{
  "n_layer": 8,
  "d_model": 256,
  "n_head": 4,
  "n_kv_head": 4,
  "head_dim": 64,
  "d_mlp": 768,
  "vocab_size": 3020,
  "activation": "silu",
  "norm": "rmsnorm",
  "norm_place": "pre",
  "norm_eps": 1e-05,
  "positions": "rope",
  "rope_base": 10000.0,
  "rope_fraction": 1.0,
  "qk_norm": false,
  "attn_scale": 0.125,
  "bias": "none",
  "tie_embeddings": false,
  "parallel_block": false,
  "init": "uniform",
  "init_std_qkv": 0.0749,
  "init_std_o": 0.0187,
  "init_std_up": 0.0749,
  "init_std_down": 0.0108,
  "optimizer": "soap_variant",
  "lr": 0.00357,
  "beta1": 0.95,
  "beta2": 0.98,
  "weight_decay": 0.17,
  "lr_head": 0.00598,
  "warmup_steps": 200,
  "schedule": "cos",
  "final_lr_fraction": 0.1,
  "batch_tokens": [16384, 32768, 65536],
  "seq_len": 512,
  "doc_mask": true,
  "train_tokens": 110200000,
  "steps": 2949,
  "dataset": "wikipedia_en"
}
Each number is 500 + 25 x the weight over its row's rms, rounded and kept within 0 to 999. Layers, rows and columns count from 0. Numbers have three digits each. The size before them is the row's rms in percent of the matrix's.

# up: layer 2 MLP up, 768x256, rms 0.129, rows 608-644, columns 192-223
# down: layer 2 MLP down (transposed), 768x256, rms 0.117, rows 608-643, columns 192-223
up608 105:562447503487504491499479512544536500520479493510545510531483513489514499527501504487485570500496
down608 098:513547502510506552489498478458517530534493471469527477536512501506490502494551473499531474486493
up609 090:511467503510486536529514493530500470444495496525493490464543517483488506507529489528518475471522
down609 108:529469475460494522488518510480469554492488525476564503487548517484538499485517515496498496477510
up610 085:502474496464469493492481470441471477461501499470502501488449523505514480443485499545467495505505
down610 089:452476503472508522512472511499523483491521486530505470495469498536445465520510520529498528534510
up611 091:510494500490507495498545513494492528491531512498510491521501511478524531499545503491493493490515
down611 087:511504498509509526490483487491519482485511494526466495504503469491494498499464497475499536455509
up612 094:495504537474499508513506493487487505521513472523516483536483473461466504523528465488454504509468
down612 101:537486498491497486552496480573492519504505513484494472499501506491484506495515513504496476478489
up613 096:534490514496477500502476501482518499433524476483497447493475466506482511490499506438502448485539
down613 098:508492493538444520510486536486509473516497497471487507505527483479474512521550527505475500474542
up614 099:500483491479448479521492498487495541494537515529497490497522510478494497505522531472524505505512
down614 102:479487496486493504490502555531524497506565472506497520487509515538497485535531467524470480450508
up615 101:503490519489506525532492504503526493500459461497526523435491532560488509525494520489496544531511
down615 106:434477494545519494500476501508513529519523538506517507526512501505502500553464450505531510500477
up616 101:500515500489521456492496508507476479510569526519544533506510517435520503527489487533528543497509
down616 103:461501468560513512475510524464496476507525463516486456513510561488520504514517496486523493517504
up617 100:513538508464548531549499488525490482493514489550517496549524505464488504484477495502478496529510
down617 102:517490518514513510472513534493488488508492504522557524484502473477486500563487476561489472516455
up618 092:529501471493484510501495546470436527464475540512516517513453501449482493450494573487511497485498
down618 098:513564452505452513525584479519488533523544466495453534478487511500544478497512474489481477498521
up619 103:490492503484482477488506495482498502454518474505506481506510492536535550525481506531515506466477
down619 094:498538530468483492503530530499504464528509516525506546498475557453507490499510500499509518508515
up620 095:483520496537508506530532506445478509489499498512504488505442519502456495520468525511501519498512
down620 095:526494475455495473492495488515461453543483475531485521493463568526492484486484525485503533488547
up621 109:443513503498515515481524487507481480483476474505464497466501492482490485513479482496463491524496
down621 104:509483479509503486488487510512483533478466499522469478529498528494478501467506485482527522472514
up622 091:509480478496487520486538523504543519490501496516462456491496528500487514534488506500528525507509
down622 096:520486555506515502539486494536475513474485482467519509465491532488490508507519459519492502504505
up623 101:528491504526492517517533554480486509489504509544464532501518461463498520474439477519517559531452
down623 099:485537526496533525494527512474508466474496475471463488522484487494519473518439457492536510568491
up624 098:536518499455480514506505459496503466498509520523468498495505503453498527526538504494448509491520
down624 108:474525488496547544477493482502458503443512532507450515534472497487489468510529493530501527518506
up625 100:532519472480456547469542496500476488508470525517495483487513521471471496518506497521547526509492
down625 108:487561440495435533517503489483511552539501475490492520474476464468494524518515517553498522495482
up626 086:472483480495496453469564488494534505495464492510528506489506521504491508447497478590502486499521
down626 095:525482498468529495496510489493500463520489511530458553504466485534533514510481543466472494581484
up627 097:500480464503488450479466484446472511514477443531526475480504558483503506495457495435515536535477
down627 105:485513488532530542505461518487473512469486486486504432502484485457520472518498486510498484501531
up628 101:502516456464465489497477475469502506518498527484517521501507516544499479530514496446509465507521
down628 102:495505533502542505474454464463517444482493513456481495477528489486444496528423483449528563506478
up629 096:451486472466541460499463495487512455522516520489508522481493493483517443500481460507489485508512
down629 098:444448503509561499488505461485559507471513520523532505493507519463514543481498542520503504460491
up630 105:477510477535507505474492487483521487510481532506486491538486518525531481554544463491505529496471
down630 101:551524469473451484511496498495500496489512456474480525541506519534460469508463500432501486510498
up631 088:521504486535548496531487501474481546508510438518527474506549489507481498498457520534504535493552
down631 094:558510501498513517509521496503517465487506535486480511497537465483549491518486504485489483506457
up632 098:506504499466501442474495505502494482505518514489457497498531511481541498517486488453482486495497
down632 092:538529508524512562475516504477462538502483488521476521509473495542496487531504526484536460464511
up633 112:491518514571513447510501476478495504499502487492485507507480529533484507512498540477530500475495
down633 101:500519502474490481498508487494514531521505534490570490527546462512495506505511520497504499496429
up634 092:490507513457508496526534507499532543512482475498492517535514490505505484507558475517513467480519
down634 096:449500473520518505510495529532505488505519491503472490542502484479484464471457540534485489510499
up635 094:495479453496488520452487510495532496504546494474525502497485474527503533468499496486483511475505
down635 102:472481501500487508532484493477523544453458452566460495537522486495505514548476493522462470539532
up636 102:484448474487483539516493505517534493479491493481516497452516518510484486521531478585453484495507
down636 103:509539539456497521493523493484472468528501470523445488527509519472495509492448515466534493531533
up637 105:462484491479500515455461513438502554549484500495499472528504548507508489461472538493527510477557
down637 101:459554518496496507457516514508489483506497497510487486530503502496488504546515504525481477510500
up638 101:506511454532509484547502500549569468541457461486495497499466470492497515492461478467507522456522
down638 103:495484518539537518514484547491483497504486544518479533541505485467515556525513508550459416493505
up639 097:493473544509509445499491500509488525521458488497451495489499459477484507480506555502469520468476
down639 106:496477496496502471519486462481514518508506482512484475534511507498530507505498505520496496499496
up640 111:539493495442532450530495509497497486498464494510504498517486471509554525526468470509518475514476
down640 097:532495507528499543501495489493487442479516473498513481523509492540517491489504486491500486514507
up641 097:471494508463491477475474533484479499531478511478548477486506490522473537449525526527517522465496
down641 109:493498542480489509450522478540506498500487563477503520486542511499516547516473539520498491512516
up642 094:555502479477524529507483500524472485462501519437474507525486501487486485490528517526450511499488
down642 086:507502505490494462513541476497521481490512527540508477461528489476503505501512422478500501550492
up643 096:532518528484463536487526439526494528485468482486563516496457504515482523510518483466478446491509
down643 098:501523475497495497481465463495516516534477500541452459477509480475529468493462478464520470521485
up644 103:492499488440489503508514582510495525519504503495521501473516506501494479501517502529516519480494